config.toml
n_kv_head = 4
vocab_size = 8192
norm_place = "pre"
init_std_o = 0.00707
init_std_up = 0.0316
init_std_down = 0.00426
weight_decay = 0.027
lr_head = 0.00756
decay_shape = "linear"
train_tokens = 489100000
dataset = "wikipedia_en"
Each number is 128 + 32 x the weight over the matrix's rms, rounded and kept within 0 to 255. Layers, rows and columns count from 0.

# layer 3 MLP gate, 704x256, rms 0.23, rows 474-508, columns 192-255
[[144  96 142 177  84 134 112 105 196  83 158 103 134 119 141 133 129 176 127 117 131  94 106 154 173 105 133 131 143 173 111 115 148  96 147 196 109  73 139 143  99 156 212  96 101  83 106 168 100 115 125  80 138 134 150 126 110 147 108 112 180 121 202 154]
 [230 168 140  96 100 106 135 134 165 111 182  74 116 100 138  89 109 148 108 162 114  97 160 115 186 173 179 158 104 124  91 104 125 154  89  98 104 176 166 132 132 109 163 146 113 105  97 164 116 114 103 151 162 162 191 164 136 130  64 143 198  98 186 191]
 [106 131 107 149 108 137 172 167 164  66 101  88 105 196  97 118 105 111 117  94 100 167 133  81 132 139 159 132 131 134 154 165  98 133 134 145 177 184 141 131  92  73 130 131 112 131 138  78 146 105 146  95 198 131 142 120 141 107 153 137  82  90  90 128]
 [171  74 180 112 106 124 120 159 115 117  83 138  57 128 101 101 153 133 157  95 111 130 127 141 137 149 115 127 155  91 120  98 132 127 106 154  54 217 132 139 100 118 103 157 141 176 167 127 153 170 188 116 131 103 124 195 120  78 151 177 145 103 134 169]
 [138 143 164 109 116  96 118 160 108 174 190 144 115 131 157 188 116 157 140 135 139  87 109  75 170 129  85 186 112 145 124 181 168 117 171 111 133 138 105 172 133 138 150 106 143 171 118  94  87  82 136 164 110 177 120 143  98 113 101 112 120 155 117  95]
 [131 131  92 148 121 126 175 157 130 193 116 124 139 188 104 132 129  84  96 143 182 119 110 161  85  82 137  64 128 137 118  96 155 106 107  86  91  94 157 178 143 164 123  77 153 127  81 129 179 109 144 142 149 126 103 128 151 150  68 106 177  93  86 167]
 [148 146 114 142  99 134 132 141  71 146 135  58 112 130  91 123 118 128  81 146 160  85 124 154 183 157 132  85 148 142 147 145 108 137 157 132  78 153 110 194 152 100 171 157 115 139 136 121  92 136 114 177  92  87 160 144 132 103 184 152 146 137 152 113]
 [100 174 130 129 154 112 153 187 130 140  68  74 162 162 125 190 104 178 115 141 165 106 115 145 100 172 143 124 117 150 122 196 112 172 165  95 100 150  97 134 113 138 119 161  86 147 158 134 114 119 151 109 128 102 137 156 118 115 147 161 123 155  95 148]
 [123 145 111 152 132 123 147 123  85 135  86 146 144 115 137 127 155 106 123 146 131 144 179  90  90 131  78 164 107 171  84 154  93 117  87 110 126 157 184 163 196 148 135  95 153 113 143 130 148 133 104  95 115 131 144 124 146 113 121 164 129 169 127 126]
 [125 156 112 182 162 147 145 190 126 145  78 181 145 160 115 103 101 153 125 120 175 115 151 179  99  80  93 114 111 136 130 136  93 103 101 139 221 135 102 138  80 150 121 123 109 157 166 120  90 111 151 116 180 191 134  75  79 114 170 102  79 147  90 129]
 [204 144 132  96 130 129 146 138 140 126  97  83 149 122 113 135 142 116 176 104 145 190 104 142  90  96  86 122 157 100 106  84  96 176 133 137 130 129 191  79 163 134 131 138 121  93 190 131 134 132  89 170  95 126 121 153 131 151 120 125 122 140  99 123]
 [146 108 136 185 143 122 136  80 126 129 185 100  81 122 165 109 118  79  93 137 143 176 122 124 128 165 102 100 172 120 107 116  98 119 112  80 168 173 168 176  82  68 157 120 129 141 136  84 119  68 117 155 161 131 141 163  95  76 192  88 110 164 121 108]
 [126 105  82 130  96 110  95 119 148 185 132 146 183 106 155 131  84 164 148 161 160 104 143 171 105 167 126  78 145 179 121 129 136 161 141 143 173 166 143 161 161 184 119 117 137 126  92 187 116 142 141 127  86 109 105 114 142 191 114  86 128 102 190 145]
 [122 132 142 195 111 117 126 127  79 152 155 143 129 154 124 147 142 113 146 122 118 102 158  85 156 161 191  84  51 137 105 109 116 111 132 105 108  78 103 135 163 229  94 135 103  83 175 105  94 192 160 137  98 157 142 136 140 216 133 180 149 141 142 136]
 [207 117 149 170 170 109 150 135 173  85 125 147 146 141  73 109  93 119 128 123  81 145 100 130 104 124 120 113 141 158 126  93 198 133 141 161 139 136 114 201 126  89 153 100 128 114  80 138  99 117 153 188  62 166 104 131 145 155 120 123 119 149 101  95]
 [173 139 132  64 165  96 106 177 176 108  77 153 126 127 108  96  80 114 118 122 112 132 121  99 152 107 170 107 138  94 148 135 102 151 102 158 127 127  91 108 134 109 153  79  78 107  77 125  82  91 143  83 115 109 116 131 161 172 116 142 116 114 132 162]
 [157 126 143 171 136  92 109 162 138  80 132 181 177 147 131 118 115 135 143 108 130  59 136 149 132 128 146  81 116  92 154 106  55 138 136 138 136 123 138 153 145 133 137 143 137 163 109  79  80 135 104 119 139 160 140 186 140 122 103  82 172 129 121 111]
 [150 111 165 136 146 141 158 174 119 146 130 150 140 127 104 133 102 177 165 181 129 120 134 104 172 118 182 142 146 127 135  61 190 127 137 131  90 207  93 148 120 118 186 145 121 126 166 138 100  51 134  74 127 129 169 101 143 113 121 102 161 135 155 129]
 [128 117 146 140 111  92  65 148 127 152  17 119  93 149 201 108 115 112 128 142 170 112 147 103 142 134 103 103 138 123  93 142  97 162 116 141 112 147 171 103 107 118 117 194 121 121 156  89 112 150 149 118 142 146 110 154 125 112 148 122 116 147 149 117]
 [166 130  90 117 125  54 163 157  89 150 113  87  86  99  92 128 132 153 139 168 158 144  71  91 127 166 178 144 145 153  63 128  97 113 147  78 171 145  90  85 154 121 134 159 182 136 209 121  88 129  93  83 166 110 109 127 131 107 151 143  97  80 215 113]
 [108  99 107 102 155 178 137 143 193 117 166 137  49 147  84 130 111 142  94 119 117 107 104 124 147 131 162 151 126 107 144  51 120 134  89  71  96 101 121 101  80 121  94  92 136 130 144  84 172 115 144 127 138 140 140 104 154 123 117 116 138 119 126 149]
 [136 132 171  91 119 145 140 176 201 171 113 124  90 126 114 148 150 108  74 120  86 125  96 118 125 127  63 111  98  96 104 151 112 134 108 135 190 109 184 123 168  87 131 172  73  96 115  90  77 149 150 185  80 110 114  78 142  93 122 165 140 138  71 109]
 [105 175 105 113 106  70 122 112 154  48 143  77 107 138 106 144  98 129  83  78 143 153 114 132  92  67 145 151 107 156 135 145 152  90 122 124 104 164  44 139 137 102 198 170 107 155 102  89 144  92  95 144  95 189 172 120  98 117  58  92 111 111 147 107]
 [193 145 121 118 105 112 110 129 110 121 104 102 137 141 101  88 125 134  79 139 156 189 136  73 115  76 141 188 115 123 136  90 101 176 111 161 137 126  73 183 107 121 208 106  56 133 169 115 110 171 128 173 107 132 181 109 116 137 154  92 146  57 158 120]
 [121 103 167 106 114 146 190 170 116  87 162  96 115 160  92  80 204  80  76 172 156 149  94 163 118 166  73 108 122 104 168 111 117 102 152  97 128 125  95 111  91 105  98  78 151 136 165 106 105 109 158  97 182 155 116 118 175 130 219 168 192  76 133  92]
 [123 122  81 126 137 133  94 188 133 122 184 123 113 185 148 178 103 148  72 116 126 119 170 154 124 115 102  74 159 152 154 141 148 165  70 162 188  73 111 102 129 160 116 105 107 151  97 115 175  95 138 144 151 142  68 150  81 105  92 118 145 164 106 167]
 [148 131 179 120 139 133 174 128 132 135 135 141 191 186 114 111  84 123 129 140 114 177 169 186  45  92 110 127 156  85 157 117 115 131 149 172  72 140  59  97 112 148 141 140 127 102 148 102 157 153 170  97 120 156  79  84 145 183  77 117 133 130 138 155]
 [102 200 138 179  98 121 119 153 133  87 117  97 158 122 111 177 161 125 162  98 189 226 153 151 111 133 114 155 129 154 127 114 112  84 145  59 151 108 109 140 146 140 132 175 107 141 149 102  57 121  84 121 106 150 157 167 147 170 109  88  87 128 135  97]
 [174 147 107 128 138  96 192 120 154 119 124 134 177 127 105 107 142 130 153 118 110 112 147  90  65 141 134 106 172 154 134 148 112 125 119 112  89 138 115 103 110 107 151  84 158  81 161  72 130 123 162 113 177 156 135 132 164 118 151 127 141 141 144 128]
 [ 83 100 137 160 117 128 151 164 174 142 158 174 104 145 152 119  89  61 157 133  94 131  98 127 153  96 135 187  97  66  85 143 119 141 104 143 142 118 101 156 141  75  74 116 124 200 109  50 107 147 137 131 206  92  72 154 150 118 136 185 115 134 115 122]
 [144 133 107 150 110  68 171 120 130 132 117 133  91 196 116 115 134 105  91 155  53 117  36  99 163 130  82 153 145 177 107 207 105  94 103 125 129 109 140 154 149 146 134 155 106 148 142 129 146 111 119 223 127 133 147 143  75  91 120 133 103 176  87 138]
 [127 178  96 112 126 148 101 145  84 114 109 123 125 164 145 150 115  86 123  81 105 102 166 131 127 178 145  76 112 138 134 123 105 122 141 134 123 134 142 172 126 132 168 122 111 147 137 147 100 132  93 103  99  91 136 111 125 154 196  96 106 128 190 184]
 [112  79 109 128  82 146 108  96 105 128 150  82 152 136 113 158 109 185 184 138 113 143 166  98 130 162  78 118 164 114 156 122 129 169 168 130 144 148 176 159 152 144 151  60 113 198  93 151  53 178 142 112  78 137 112 107 163  83 107 120 173  95 103 137]
 [157 145 157 184 195 124 137 103 132 141 158 175 136 134 116 102 116  76 150 151 122 111 111 131 141 136 124 118 164 118 174 143 131 174 105 120 149 155 180 104 175 171 136 150 133 149 132  71  76  98 133 128  94  52 121 127  92 106 137 131 198 108 171  95]
 [141 145 100  98 152  96 105 127 122 124 117 191 103 164 118 151 140 149 120  97  90 141 179  74 143 147 173 121 186 103 164 157  73 124 116 104 180  86  92 184 125  96  80 106 138 134 134 146 140 200 155 124 128 124 116 111 144  97 111 111 152  92 121  79]]
# layer 3 MLP up, 704x256, rms 0.241, rows 474-508, columns 192-255
[[113 132 141 150 123 119 105 127 134 117 122 124 121 144 163 110  99 169 111 113 161 124 128 165 140 133 124 144 141 157  87 151 127 102 176 147 122  92 109 128 121 138 231 124  95 116 106 118 167  95 148  98 129 122 144 155  75 131 153 127 140 140 154 128]
 [100 105 115 115 121 125 145 123 101 150 101 134 146 180 117 136 119 212 174 151 122 144 142 174  88  89 101 154 135 167 163 164 124  64 177 164 118 179 143 137  94  92  72  59 198  88 192 110 160 104 140 202 160 130 105 125 102  81 178 194  63 139  94  55]
 [116 156 137 112 152 102 125 141 146 165 136 134 116 140 129 125  95 124 117 123 104 164 120 123 155  98 134 116 120 145 163  67 155 107 129 167 104 160 132  67 109 148 141  78  83 158  42 114 139 141 100 162 114 114 170 123 179  97 142 120 120  52  92 110]
 [140 138 197 130 105  99 114 118 146 116  93 109  67 115 121  90  92 147 119 166 166 155  86 172 173 125 159  92 184  89  84 100 144 143 123 174 100 150 132 146 141  84 136 147  91 206 169 117 102 134 155 122 137  87 103 158 169  96 123 162 159 175 136 157]
 [157 169 174 108 115 117 145 148 126 111 117 139 170  99  79  93 113 102  75 160 149 185 146 171 108 126 169 122 141 111 171 152  62 134 142 155  97 149 104 117  83 159 143 110 143 163 194 123 172 161 140 121 148 179  89 114 166 153 139 159 177 101 156 132]
 [127  56 129 121 109 125 131 136 188 140  99 137 101 128 102 136  93 142 164  88  93 126  74 125  90 130  67 114 144 114 139 181 117 173 140  99 181  68 151 115  92  89 167 132 184 123 142 111 137 148 128  62 120 148 134 109 127 147  94 163  90 132 132 130]
 [171 145 116 116  84  59 153 135 147 172 153 151 107  63 140 169 117 111 124 112 136 135 143 142 126 125 126 121 154  93  78 147 179 128 157 100 168  93 102 115 137 125  83 121 126 165 114 105 160 164  82 120 157  75 135 123 142 139 141 159  98 125 122 137]
 [ 67 137 110 129 130 138 126 114 123 110 100 134  97 183 117 150 167 172  91 123 158  77 108 134 133 135 134 133 136 133 147 169 129 165 116 168 142 148 141 173 105  83  64 140 117 147 147 120  95 138 142  84  95  95 142 162 154 128 137 129  98 179  94 111]
 [112 138 119 160 122 122 146 127 109 118  76 125 119  90 113 146 142 113 139 153 153 161 169  94 106  79  95 146 120  93 148 159 115 102 126  80 143 146 143 170 159  99 137  84 155 117 173 128 181  99 157 109 105 127 132 133  85  50 134 159  67 109 167 144]
 [141 120 140 135 128  87 148 134 130 148 157 106 151 121 127 168 100 112 122 150  91  86 173 135 103 177 143 190 128 118 183 141 153 162 127 123 146  87 142 114 185 110 170 120 140 102 173 182  85 154 152 158 137 110 153 134 113 116 117 150 140  77 202 123]
 [123 107 116 161 103  97 128 169 161 133 139 162 116 134 168 154 175 152 128  89  86  77  99  77 189 132 155 164 103 140 130 134 154 103 199  96 132 133 135 157  83 111 133 100 133 189  82 110  95  93 117 141 142  93 172 162 128  87 128 113 107  99 145 109]
 [ 86 118  67 154 133 113 115  68 111 111 132  74 110 124 102 115 132 128 112 143 145  92 167 146 105 102 124  73 198 114 122 166 111 114 169  84  71 134 105 126 126  66 205 150 107 132 163 135 117 114 151  68  98 132 127 115 140  72 145 164 122 137 148 161]
 [148 132 126 137 165 160 143 144 106 114 156 146  96 100 125 148 148 106  90 113 116 124 162 118 149  99 137 140 136  91 102 100 120 141 106 164  97  81 115 102 114 104 111 160 170 111 157 102 119 138 114  89 131  92 131  93 107  87  98 161 171 128 103 111]
 [168 170 114 102 105 130  93 149  91  94 202  89 107 135 155 138 149 121 193  34  83 186 162  83  93 138 126 107 114 201 138 106 166 156 125 140  75  83 146  99 145  66 147 130 110 158 143 141 107  94 154 164 121 147 103 145 132 137 158 163 171 141 138 120]
 [ 78 142 124 154 132 136 194  75 122 146 122 149 192 132 115 130 146 160 115 162 175  86 180 110 127  72 118 131 102 162 108  84 103 165 112 148 131 226 183 120 111 121 140 122  80  89 129 121 163 166 126 141 107 181 143 124 135 104 197  98  90 150 120 156]
 [134 160 143 145 108 103 123 133 171 130 174 150 109 120 133 127 170  85 128 157 171 114  72 148 125 123 127 108 118  93 178 137 116 137 149 103 164 108  86 136 188 143 117 178 114 129  99 121 140 135 151  96 118 104 143 170 124 132  85 141 117 140 163 141]
 [103 106 108 172 117 129 138 115 133 109  67 102 130  88 146  82 178 117  83 104 144 138 143  83 107 158 185 155 107 118 131 155  99 101 130 113 175  95 146 137 156 133  62 148  63  94 116 161 143 120 123 122 109 122  89 112  51 201 156 113 139 101 119 121]
 [136 124 116  91 118  96 168 114 117  62 138  82  88 145 154 120 114 137 108 136 156 125 176 179 194 135 168 119 149 188 139 127  88 152 132 140 106 146  96  94 160 121 132 107 160 131 112 162 110 130 152  88 178 108 109  66 127  86  99 103 120  96 127 154]
 [ 98 166  97 136 118 122 138 126 180 128  90 104 146 106 135  83 128 152 139 134  80 177 100 124 115 139 147 130 179 110  96 141 194 167  92  77 174 118 131  77  88 169 146 120 105 148 100  93 128 126 112 143 137 121 112  79 156 115 113  75  97 118 165 158]
 [145 120 114 128 106  98 130 161  57 162 108 105 111 144 138  79 180 156  55 145 165 132 127  92 169  90 140  94 108 120  86  63  97  86 154 180 163 116 121 128 202 120  82  93 191 119 144 119 102  92 100 144 155 117  82 148  99 129 105 134 118 135 173 178]
 [204 125 159  70 104 199  95 149 153 128 151 109 112 180 190 179 111 116  59  93 126 105 122 125 116  96 161 144 144 162  78 153 101 130 185 135  96 164 138 160  50 133  90 162 128 130 155 126 173 117 115 136  81 110 127 119 159 107  87 147 135  96 111 140]
 [114 173 150  77 109 136 126 115 164 145  73 127 183 166 123 140 128 127  90 117 153  91 115 114  88 101 127  49 110 126  83 173 139 153 180 129 170 123 114 138 178  99 127 150 102 181 166  79 145 126 114 105 100 128 135  90 100 142 137 141 185 165 136 141]
 [ 99 162 151 139  92 150 139 134 161 170  88  99  95 153 154 117 114 116 105 146 183 132 142 148 152 148 148 106 160  47 101 111 114 129 161  63 147 168 124  96 132 165 141 147 164 196 153  92 137 168 133 186 162 167 127 103 120  83  93 118  79 127 130 151]
 [ 78  53 150 167 138 126 113 160 132 111 128 164 191 132  77 157 106 130  88  66  56  94 167 166 159  98 125 136 122 122 142 136 173  84 137 112 172 115 121 164  80 112 122  85  71 203 167  92 118 176 146 112 127 113 130 141 147  89 105 136 105 123  97 127]
 [ 87 118  97 177 143 113  82 142 174 221 161 162 137 105 136 131 124 149  95 177 129 149 161 150 134 165  90 152 120 111 105 103 163 156 124 188 113  64  95 102 160 167 125 123 154  88 122 114 122 152 109 123  96 150 131  94 224  89 167 146 127 113 189 143]
 [179  95 131 147 197 134 149 128 119 121  80 113 128 119 126  62  73 129  89 130 104 158  57  93 144 146 153 122 145 120 109 198 120 156 133  78 121 144 149 133  98 102 180 112 137 130 143 145 128 139 106 190  32 123  95 144 166 146 153 212 116 154 132 129]
 [107 114 137 132 206 111 123 111 164 169 154 176 107 106 127 115 164 120 149 102 144 124 101 104 103 113  87 100 106 131 150 122 123 147 123  83 147 103 191 114 125 125 132 169 125 153 141 115 148 159 208  98 166 133 163  89 136 147 113 167  86 126 160 140]
 [185 149 165 152  80  94 174 121 119 145 133 132 141  28 158 130  79 151 129 186 109 127 159 188 141 171 132 161 144 131 147 137 156  82 134 120 158 111 149 139 128 119  49 172 109 147 120 144 143 104  64 140 135 137 138 143 102 183  91  85 117 106 188  89]
 [ 88 138  87 130  93 169  88 124 125 156 111 147 102 183 145 124 172 143  93 133 109 145 160 170 147 130  84 176 151  78 138 113 163 159 101 151 139 136 108 172 144 124 120 145  56 110 100 135 158 176 132 154 151 110 124 154 137 164 145 139 108 111  89 161]
 [109 127 122  81 104 142 107 155 123 172  95 137 115 136  84 166  90 117 122 155 196  98 150  80 170 120 107 131  83 111 151 130 122 120 159 171 144 116 135  98  98 143 134 173 160 132 105 137 147  89 103 150 116 129 161 160 141 146 153 136 115 148 123 184]
 [109 120 126  98 118  94  74  91  85 142 120  87 158 110 174  98  93 150 119 119 151  99 132  82  95 116 104  89 189 115 104 117 147 148 110  97 108 205 100 109 159 160 119 204 176 121  25 163  99 148  89 128  92  71 122 149 118 133  82 136 139  92 139  74]
 [135 167 169  97 109 115  98 141 171 138 114 164 124 108 107  57 136 158 128 164 103 125 155  78 143 165 132 108  84 109  97 122  86 107 101 140 118 123  91  74 121 122  88 131 114 147 128 114 142 154 123 116 159 151  96 142  99 111  86 147 172 102  73  91]
 [116 170  89 107 115 123 154 143 172 153 133 174 121 111 129 122 112 112  79 127 115  91  69 124  77 102 190  87 164 115  51 119 109 146 148 183 143 105  98  94  97 204 122  82 110 101 117 126 143 125 164 166 110  63 197 149 170 106 125 129 122 130 114 126]
 [131  97 116  76 151  79 107 132 104 127  96 164 143 120 170 209  41 156 113 142 108 114 148  90 126 110 176 151 128 121  99 117 173 129 149 136 151 168 115 125 110 145 172 109 132 139 125 136 100 114 211  86 127 125 152 147 148 141  74 100 141 109 143 213]
 [111  86 146 169 126 137 107 198 150  92 143 142  60 128  95 162 144 142 115 157  90  75 142 147 172 146  96 137  93  97 136 119 164 135 110 112 168 174 197 127 157 120 122 142 133 147 127 147 134  84 178  93 162 167 141 135 204 137 183 129  87 154 128 144]]
# layer 3 MLP down (transposed), 704x256, rms 0.227, rows 474-508, columns 192-255
[[108 137 143 135 164 147 124 103 133  77 123 116 139 131 181 118 155 129 131  76 116 132 131 110 141  95 128 179 149 178 126  98 139 128 150 107 153 117 147 123 123 136 155  90 107 116 162 102  71 201 167 169 168  73 114 123 108 154 127 142 122  97  95 114]
 [ 84 138 125 153 128 123 170 152 123 129 101 124 103 159 175 140 140 122 135 107 114 124 163 128 130  84  95 138  77  93 127 121 117 107 167 179 150  86  92  80 138  92 177 150 131  90 193 103 120 119  80  96 125 107 144 122 125 167 148 155  70 106 110 121]
 [107 130 106 101  77 100 114  99 139 172 123 163 194 159 164 110 167 135 134 171  80 152  81 107 154 143 143 169 135 143 124 122 145 126 178 127 167 134 127  90 127 104 122 184 113 163 128 142  72 101  62 128 205 151  88 195 128  85 123 113  78 101 103 125]
 [183 127 126 140 102 154 130 186 158 123 157 133 119  87 128 171  79 137 110 171 136 109 124 161 121 143 104  81 139 137  85  95  78 121 146 144  86  95 127 115 127 121 158  88  96  72 161 108 116 157  90 182 127  96 112 108  61  99 152 153 160 124 179 172]
 [ 87 146 160 154 121 139 128 131 174 202  98 151  84 104 129 135 173 108 130 130 138 180 103 120 149 132 110 146 140 139 124 138 140 129  56 114 121 127 134 114 134 176 126 182 100 157 107 171 105 109 153 120 161  90 122 108 109 130 150  91 111 154  87 170]
 [ 97 176 136 190 113 100  67 140 133 101 189 125 169 101  69 147 201 131  79 158 148 117 172  93 167 118 133  93 161 108 126 119 129 175 142 150 139 102 153 116 115 139 124 123 119 214 133 166 152  56 131 103 136 108 130 143 146 127 177 148 156 119 188 163]
 [123  86 113 114 111 155 150 111 134 190 141 113 193 137 153 144  23 149  69 161 108 179 104  56 103 103 101 124 114 209  81 169 119 168 161  70 116  83 126 145 116  90 150 142 163 107  88 181 157 149 196 142 123  90 105 130 201 129 151 112 140  81 170 112]
 [140  97 157 156 144 155 114 144 118 146 152 129 186 222 127 131 121 160  73 129 101 104 110 112 158 102 175  95  87 126 127 100  75 150  89  76  85 176 118  90 144 106 135 110 115 111 148 128  83 151  98 108 153 133 136 120 142 154 176 161 136 138 142 113]
 [138 160 109  90 197 122  81 143 161 149 129 195 132 113  90 160 130 133 139 178  81 101 109 143 120 148 140 101 164 157 116  61 143 159 129  77 179 134  98 156 145 109 185 150 158 100 144 149 157 158  92 139 149 169 150 140 144 132 135 125 176 100 115 140]
 [111 145  84 173 156  99 115  88 172  93  76 134 108 152 109 125 137 156 165 153 107  83 134 107 162 116 126 123 102 117 160 139  90 140 162 158  89 110 118  87 122 121 112 138 121  66 134 115 173 117 146  80  98  93  98 112 145 173 116  96 131 157 173 126]
 [160 142 173  92 165 152 141 134 162 140 193 121 126  87 101 121 152  97 108 138 130  65 122 135  82 103 126  95 115 132 140 143 138  92 103  91 169 157 150 100 167 129 147 152 176  99 125  75  95 110 128 144 163 138  64  96 143  89 104 137 135 150 114 160]
 [184 131 105 116 123 100  59 104 127 152  86 121 112 159 196 113 105 133 112 128  94 141 109  85 127  62 177  73 131 115 126 104 137 113 138 155 124  65 135 125 147 130 188 120 121 140 126 127  72 111 180 160 116 122  85 112 133 158 112 120 176 162 134  96]
 [136 121 137 126  63 114 141 142 128 116 136 134 167 130 143 177 121 144 125 160 128  82 147 103 144 199 107 138 127 126 105 113  71 123 142 150  86 149 160 182 114 150  97 131 146 110 130 120 138  95  98  84 127 128 151 129 127 115 112 116 105 124 116 147]
 [121 161 186 153 107  91 135 117 127 174 114 160 133  94 136 105 118  96 185 122 196 161 142 110 176 136 150 113 159 157 132 107 187 135 133 203  99  40  86 124 121 134 143 136 124 112 149 104 124 137  90 118 128 188  33 105  76 132 114 125 119 129 130 128]
 [ 98 120  64 155 132 153 154 105  58 162 185 114  99 150 154 138 108 122  82 184  98 181 124 183 104 131 134 121 123 134 135 113 114 173 127 134 129 147 164 179 113 146 126 132 175 114 102  90 114 187 127 127 144 122 108 150 121  62 132 114  95 166 142 178]
 [101  78 140 142 118  52 101 174  73 191  92 113 153  83  53 114 150  75  99 157 139 136  96 122 225 115 134 187 109 150 111 122 139 130 112 102 154 125 183  62 107 157  79 149 131 143 146 149  80  69 133 117 177  52 148 151  80 149 125  85 155 138 128 105]
 [100 214 149 156 125 149  98 162 140 108  99 100 190 166  73  97 140 126 134 170  79 138 154 143 132 222 183 100 171 144 127  88 144 109 111 146  84 123  76 128 123 100 156 130  69 161  87 171 159 120 129 114 115  97  76 160 100  78  84 122 108 167  50  67]
 [179 123 144 115 173 162 170  75 149 144 152 171  86 155 193 152 120 119 155 145 154 138 145 125 146  70 136 125 154 194 120 194 111 135 120 187 171 135  86 149 146 156 115  66 115 151 116  77 100 188  89  81  92 110  37 123 128 186 122 110 150 155 159  94]
 [ 65 114 112  66  67 125 123 161 130 166 183 210 126 147 117 103 103 136  95 110 101 138 104 118 158 100 166 127 174 147 153 119 102 196 179 112 139 120 142 113 104 163  66 118 169 113 147 130 113 159 185 140 129 121 171 140 111 115 141 115 104 189 138 157]
 [149  71 144 160 142 144 121  86 145 144 129 181 108 157 135 128 179 160 119 133 138 135  89 152 139 105 147 121 158  80 176 120 111 100  73 166 114 114  82 126  69 133  73 101 161 146 103 106 184  89 140 119 152 141 143 118 136 147 136  75 112 129  83 163]
 [119 188 115 125 202 154 101 136 171 145 128  67 143 102 160 133  95 156 153  73 137 133  97 107 154 146 112 166 107 122 123  89  98 125 156 128 173 139 176 119  99 133 141 178  96 148 189 164 129 102  20 145 176 138  86 104 122 138 140 107 119  98 133  73]
 [143 137 144 149 140 105 166 158 134 121  70 184 187 129 125  75  95 187 178  93 119 101 127 152  82  88 105 154 129 150 144 167  93 190 126 164 166 148 143 131 118 127  98  47 156 133 119 178 113 148 197  47 170 163 102 139 138 154 138 107 122  92  92 149]
 [ 97 143 180 117 142 139 144  85  97  73 130  95 116 122 105 107 180 123  88 149 124 129 110 192 135 172  70 104 129  88 113 109  84 122 145  70 149  86 130 149 109 162 127 155 177  96 121 124  90  60 142 140 113 140 191 116 148 104 109  89 113 128  48 115]
 [116 203 120 127 113 110 145 124 131 126 121  60 115  79 144 133  83 159  82 149 110  87 120 177 146  71 111 147  85  90 113 112 148 205 102 139 125  97 133 141  92 108  93  85 168 116 169  85 181 146 101 122 115 130 113 136 160 126 136 186 119 125  84 143]
 [ 97 122  70 183 117 190 147  99  98  81  67 100  82  84 126  77 106 132 177 156 131 184 136 170  94 157 137  98 163 151  94 165 132 119 134 177 202 114  83  96 172 114 118 137 146 119  74 124 109 144 189 144 138 127 138  70 113 160 116 186 125  97 124 137]
 [130 176 124 142  84 115 169 126 157 119 164 127 108  69 157 103 137 165 122 152 142 161 106 149  73 100  71 154 105 111 109  95  97 151 189 182 133 139 141 112 157 116  88 129 153 149 137 161 105  63 131 108 134 128 137 113  84 103 119  83  77 124  94 138]
 [175  82 125 178 169 162 127 122 107 151 108  95 146 160 123 106 150 132  97 103 111  95  93 149 104 117 114 140  98 159 133 121 161  95 156 109  95  63 132 165 108 139 128  97 144 190 140 142 172  92 173 130 156 108 148 125 115 112 130 118 148 134 104 130]
 [162  94 137 122  68 125 135 134 126 165 125 133 130 107 103  78 181 104  68 128 148  85  92 158 139 117 156  94 145 108  93 163  90 119  72 155 136 123  96 145 107 111 110 159 129 131 127  77 132  97 160  57  96  97 124  96 118 126 132 134  80 151 138 132]
 [122 125 140 147 156 173 128  96 160 116 165  88  97  87 144 123 101 124 158 105  71 154 126 152  82 145 114 125 138 113 171 140 104 149  86 112 166 156 136  81 150 161 139 105 139 117 105 124 138 119 122  99 176 122 146  81 136 141 143 155  99  97  91 105]
 [127 106 108 132 146  73  72 105 144  87 113 115 163 135 112  89 119 127 180  52 146 130 173 117 143 104 182  58 146  97  49 109 151 151 160 105  67 140 169 148 115 107 144 122 155 132 114 103 133  86 177 157  93  87 141 106 181 138 174 130  97  90 122  87]
 [163 155  70 145 162 143 170 154  87 134 160 144 105 164 147 135  55 131 117 166 120 125 173 104 132  97  80 165 127 142  71 113 114 210 122  69 112 171 107 111 152 132 125 129  90 116 121 149  85 102 179  79  80 143  88 178 176 151 151 157 100 116 157 118]
 [106  83  83 143 133 126 129 111 122  79  62 153 164 121 153 158 131 116 124  79 145 125 119 141 107 128 148  92  97 160 118 152 117 191 107  98 138 108 105 164 100 124 134 109 103 140 176 125 143 177 104 110  81 114 165 156  67 143 160 112 153 169  99 132]
 [ 87 132 149 115 163 115 146 132 149 156  79 123 121 141 153 135 110 108 145 117 179  87 134 157 101 123  98 158  75 128 172 142 125 161 124 181 157 121 115 171 124 100  74 115 168 122 116 111 106  43 107 154 105  84 114 127 129 126 123  41 143  59 139 118]
 [124 117  83 128 113 136 118 131 140 146 130  75  39 137  45 123 141 154 142 133 118 153  82 155 101  51  83 139 122 158 148  94 129 110 144 174  96 104 143 133 132  95 110 132  88 145 142 147 100 159  82  95 138 121 154  99 157 128 124 145 155 113 161 127]
 [ 89 133 126 153  98 117 112 174  98  97 149 123 115 123 146 130 183 153 220 122 199  86 145 100  99 157 143 122 141 162 163 135  54 198 146 125 176 141 133 142 129 133 109 205 161 188 145 135 137  97  86  81 102 153 152 146 114 136 164 129 140 118 151 189]]